Weights of a small GPT-style language model, trained from scratch on English Wikipedia.
Size: 9 layers, 4 heads of 128, MLP 3072 tanh GELU.
Each number is 128 + 32 x the weight over its row's rms, rounded and kept within 0 to 255. Layers, rows and columns count from 0. Numbers have three digits each. The size before them is the row's rms in percent of the matrix's.

# layer 3 attention query, 512x768, rms 0.18, rows 471-511, columns 640-767
101:135093095131151151102042127142129109114084121102146131110063076139152140150099107119128155182138089077150129109095106076096144144170166135130126132159069100179183089133100167186099150073176199180106131109131118097135159041084150137116062157128107131087172099104146112104170110117116116123092108114105155143158106053117097132215175132094138116128139138136168154157128104162117170121166
112:145099123118188144127093136094087124144132055131128167120120099144113107099163167128146165088127095160119094148145172122072128085161149156079181166153082131121084159102180111150134143148136167125125139148186120137086089137194127139145146128155122127149068113060183145165184176151075150121142111134123122122186151149172116057116095140156114127088094144169155098158161135196072161163113
100:097133074134197131183140114134102146150099115136117110129061083117082070183133105142106127134090065127159172165163146069026142117103121103093142080144176166129097129156111072202139069134105149095068077119131143120107173092114129078116149117123132148142139094088110172111116164204078170131146091148117116147134114128116135082152162116084104136100108176104163109121142113116096039108152
105:165165139165129131143111139102150153111099120130075071101146133183137103113120146111103134125123103107148141135136105132054089138101162150158134159094105105134127159130155149181108169136156151120094128138143141118156132100107099138130126151093095125080115170107120116156121096176089095080106169082073158098118174171105133143155106110179155095121119128093076136140094156116124118184121
099:139109090141159191113181144095178152152150078131115128117131109148135114133092177108190130138158116119130086131074110151123140131050161117121118167121144167154150113171150084163066103200099145093126121103149151131111103099155084133104155144109144163138194160142129105144093165138144148133104082113172151162144160127138084163157085153195117152125128093112062184101152169086045130150095
102:137092129081068151135098184162099126160115106089183098144125117143142140120170137114125155174113078096171127169132163140092098204135097184105135062194196155168146167124094063143119116088119073139070145106154112157153154142175160134149087102149125116076198132172119114100107120129108142118116144057102067118187106147136206154149144150069073066074152072129076106209143132090147148193186
102:081174097176132131168158141161085101111119166091128130118118195123190143108158120157136073086125124168065113080120197118131138089169077153091173099183127133105143170110041201144080121073172124113147158126159191121144091128163097138225151139189125112116083136105131136173188121045067111142159058143108123123125121159137105095124135177155168178166145134115093112143145154133146161160152
103:089151095069167122099137126099171137153179190056121130130122088164175117185155121166108115134107173085134106109131186104140097099139146158121099081170071156161158155120139104099111127148151169081119167179122122104152176128135214146101134102166206111139069174158120068129120116084141101088127143115121111176050142091112111096142144134160173085089168162079152209123126125155166099140125
101:139154189134183107091106108127128120117142093092081103121105158120136131170131117179091119153148138161038116071115105159150162165085137126129106116180142046139130140122161103126145171094133122145079136076116082159111137176167081156116149149167199085099140116082123047133164175078143105117133134100138159137139122133077132163135076136128147124109155130156131138144108130100100207174140
099:122127169175166092095136125149146088108080074121130173204151132156201136094085159141093120121111139105101105131167115091094075164187128134141158132117113132098156176151102133132137118165158154132144168106173154154135105133145131101114131139101085159117097157132138108144125107150098123152152149135117168128162150173106143126131123124167132205147129129082110146230143101097097092125153
099:112125108165147128126178107140139138104104133153115108079081094142124155167126126122132161088168123127084124131153114130121136109106114057111079112112092228130199132142108139157108087162143147169117056096151120113134180136099146221122179099083101117194150120133138130142159171170131136108124110099110136123123171112103154088112169062065153191074093121153084157099138113123122046093125
100:123159154132153101163151125097213107154145200134159096157170127169107140129066127138164093121101110148123188218027154098149122123155113098067095097088129102093165105072120122133120093141206182172161089098051081126144140084093052104143139096146108164162141094106137130134147113155072134134141101155125101086113095157133156158141105128094138154184122086097159146133065131147116163167124
100:131073103135197153130155141149160091158117124139132151155092216135153121149123131087077153114132098141130088121105122106136151099136136129113108054161184142119121128074078079130109100141100164050139129140077117103068128123072163157132119112166106073112106109143191110135089099085138133171131145086140094122100127114140178141048085105092043129129165131152120136179161071147181142177094
100:135109068175128148171115106160173102112130118123191152136151108099139102153109109128169119176101130145091079144120130161132146209098153103136103103126144174112205125153092162171134151162178087139152124149126127160120136143127144158109115141037099178117118144152145155133177108146176083097151090113101125144153054185111119084114113113162119115144109092153195095180191197135151145119127
105:144149148166157168127108177131126181132113172100155122137121128080129082105159159255119123132058079131080097137119166095114154110111097117161137140150058099104137128057144155101115159066092156086097100064113092087143142134153156156099124086112126070141132107120055131136162125168125035114086134223081133117117109169077105145131122079182131081199054167173197129141152126148038104136149
101:104145138145111151107116062163109096125157180065067119166104152129111188104130100138182114146114124130074057127146133113129084163097138127199090066140122112160132106125138105135109072150096103155088162056177117102084201102177188119187123145166147119085105140114133116156141167138158131099174109173154096144124189133132121091134062168075158175193203150131152113121124098130182100130118
096:173141163088128168144113111076138119167160084184138102120131165140109074130111165132151132122106133157163095142126102104223127149132140188120112125130133124165130145164110142078147161159229161130128116065166147163079087048135115165110100104081135099084093110170065096101125166092101139126108178091131145126148165140099106106204159106137173126072112132112109127102129098085111108124116
101:164112150117069096110076123127101136135128115149138162122078038120156161085033130152151091118131090164132116077126109112087114146159180095145102125067084161116149180063130143137114087135154149149097163188184107136093097164073161135133064180221140139120164135124130118171127154109056140116109127198127114143126145130116173162135169148082176139086095121144096133102072208098084175064157
100:088136169097130123144109146081095116104113143099134113088100104107163118141129146059091151202182116083075094104151115136162187145128193121129093120084095141161131153164119077171107104173092123132089157153146161111145152133120088109135158179117093134081141109149133174183132180151124151146123127133110152127122124168151154134124102182135135143087135125105097142067092160118141147075117
103:185157126096200117120147176128114153126086111150127091193154117189149086156149102084099138153133117128178121174168133111155157109103118125122122153110109151124127101092103151100128115111134106099087112151190129145153153148121109211164106091138103161169125121123087121062103183144141141135066141082124059105127143153108150116082089079137179111095136122096123111105153128158129165089125
101:135157166199092193133173129141085146187133101145096169139069134094138202166089123088135101127134101133095129135142082097147137111118125080101137095133151178070136147126132112143119117114080070154196098211090202123133154078117145102127154154080141118103149105089140156145073111155110125096161109169109105081150151122132143133135127145089060130096054140124079151123176154136134056131110
100:174080125143101113122136122106124187143159170105119149104084140162124171091159131155095106096181092117116147096124124096156169137179119129152152076149133167126091097164198133131176153188224079154178076164150125119159077121089155187129129151181110135096064197177121118154139183115115169114086137116137104162094160101055106185161110128093109080116135149163104117096119100130087148183157
103:138059146118155102078168172111124147147109103177123125095172187150100145124164113152112113083159189078107121110146144175084148119109071177097120112135076130119144164086125074143121099098091160126115154093101124110125135103195140075127139126221166074095135172122101165174070160132139102156206109132136187083076105169095167116124146174106133081074133075138102104098100037127076089151099
099:113151114168147060135195086097133099141158130167215190112113120154104129139155110165122089143117146153143101133093186117148090073067085143098156104126210131181152137123073152134081128158101115106129152100122160161104140101077128094092127130079160086124128153120108137121139157080142070123134161161127151132136129117106137144154092027089115114176101146118162123094100081113126140154171
097:135150093102131106133103137132127050172123124158155102143178070091193079154131119158069088128131132128152140087144153150132164120100061155162155188103120194092192105153173149184134127124160178155122161147137116135163131115147112164122119108118181152139181124146160124204104087130080070111104151101167181140126125112137155079150115141160125143101190123111184124142096177144090111137117
099:098089111082131136065096122106187093165108113156151086139126120135144128083097112116125090124085122194133150142150140141105139110117221136156163160101122125109130065164135109120056147092131079106093177153085153161058090172075156163069096103167098144092087124177090127166116146092140166139144136155126194080128140126150209157135132158157100120143127093155103101113172166116122117137143
101:153096149131104147122147156133168107088110106171140135096139100163085100130121110134128200135149071093150153203064117133115129144147087120118107115075083159172143170194145086177067136141089108134164131136137110130137173176091095095152092154145150148129110130154060155114150126168107121154154136098135151118157129162131111170113073101120146113138166105086069176146174150098124112122120
098:137145136163137149065067132126085102148089127093140170144130139074170080123158094039181074073120110156121161105085108096091091170106147074089142165179107149140132129097098155181097113085135103149145118115069144133062105141186174122143183068139106132097172113124107100145079095115137167127117122168142184129156183158107127116132151076157149167136114164119077154128148180159085157176084
105:119111112108134097109079117135184109145087141123153110095129128146072108089105173083111117104144163128103074155204037110105120134151108150084119143135158041142066129116183099198098146117165143136135139136143132077148086160118161099141138066158154113095078180134141173175132128140156136167185103201010145107148081140142191166079157125094107126140162091155142122150114107111178116094111
102:155144161126124122096127169203116079145093144116148135119165113148182114127167194066129070116088106102154153156129093141112123099181193089129121103116097139109112072105106169185112148105133176170106164128083094132116102072144101154081143140128092170151157197124119128076067097139107136130176108171072130163155092112179168086135102078090147117149157121140195101082096173112079123206141
103:115161126141109166139152088138129168093112109173089114134138088116112109092127140058165110180122119126168142157134135143052119136090142116090131187175134157141098097108085111146134104120156101106111101109127089068150160140116110124120132113118076130181197147134107104156167098110098118131175169120155142098131095150192111117121132141116112134130150181155108107114115088138099056124083
102:112142097115167153123179139110114134186121145103129145113152213103150176127196158178131074143163087104152082120090080109134183164120153097126125163190133090130135134099138160102085164182124138109118089138114112109158132129171160169152148125147155105075127120155069068110169102125121139085164144074136128120118162118172118116101117188142156066107083118134157124132155136136187104127109
101:170158089134105136098115134105176166042085089102140110118111113172114149129099141141142128136191153159126099104125089133113172077166100148112135111150154100142114139168132109141070151120164115115185110212087170174124160179125101189118076148133170133114113114142129131124081157139113093093097125150213108088105126085112090152109144175196169167170155085117126070109095135133095104195156
104:105149113071107150132137137179129190146127139202102112134104179136177091113143066144052191128142096132144127147127108103135058130079140138137194130072079142169078123124122098153142061114123104127150146140138091140129146161136074149139210104149117144104154079097064129141107105142134140121151101121099095088111113103136130120108178123161123122171159078188097141162153111087085117186096
095:167095109177178062123112134118146097104128145125120123180117108151157100169146178071158166128079210178132129163134160133102163144105135098117096121125041150114174125089102143109150121146131162084163142118166112215156162164138129165185092150165094087097125141134200165105146097146168155145091111067151120167165158087158135099191117147152143122138081115103122082164114127083142095117153
098:121206108128093167086116107051127168121174045147132131137085166120171176130117138119110102145137100095172134169090130048110146152192139077151109130072107094120131131112183100143150137080147157133149163120141168122083122122118182147105174143121115114101056136141140183165115157119105101100123090140149102124099153180138091163132077153209149140122057104126086099115091106128189093130105
099:089074107103098135121112107052103115185128122106094114167144141082086134106169161074162174119101218085115142171154153162152127123128100107102192182117061160136106099115147116187158141134141147172150153132101087161122097092037187080165124115174112105131078136100058139128133094093108167175109101169131125088205031117090159127136102203129089119089098154152144092183092198088141107116098
100:093136121163118124119156073108183100135101126112158071116179072096122138090166158142140116119140101097132093113159114187095068162109182089105049080116133119128134084117165172165091113201095166158167141057116128119156076139139101118089149119115107141087112115090182223175147114140134153106156161046111075163090151107173100202113121162200108058135170110112052174185161091162092141122165
101:067171134181109089150116093088101105115163149120177104104115071141122118054145088121121138079156131106094159153143097088149138135088148136099097128142116072159099127136105077185124162075105144134124162146146125098089121159104203138175156189130146076095138103173115091178140115107153140142168142098107087070107157154108115144124145149131187114141197117130079163117148163146141099143221
100:097117105140109155094140152183131132103082098116064105161191126168157140118134084189103171152104208149113165154117137106165146110117186172156145131157119147163105104067226162127153182099125176139127118105140128087085142102154146182120072141166161167160125098133158127109143086112107115095156122127203105085100181148110164139103176109131117113095087092112164108136079120158134139110153
104:181164150130124157150097160080117163110126127157124146153133127141137112095129179116063133175100135063168147142141138102106124151154116178099127105093141112136142165085126082077109143113089138092159115134164145153150166108133103112146182159163101110139160159139088148100103161116150123173148143083151137154117086163129178119094135140128059145093109116147136102126156152102117121175134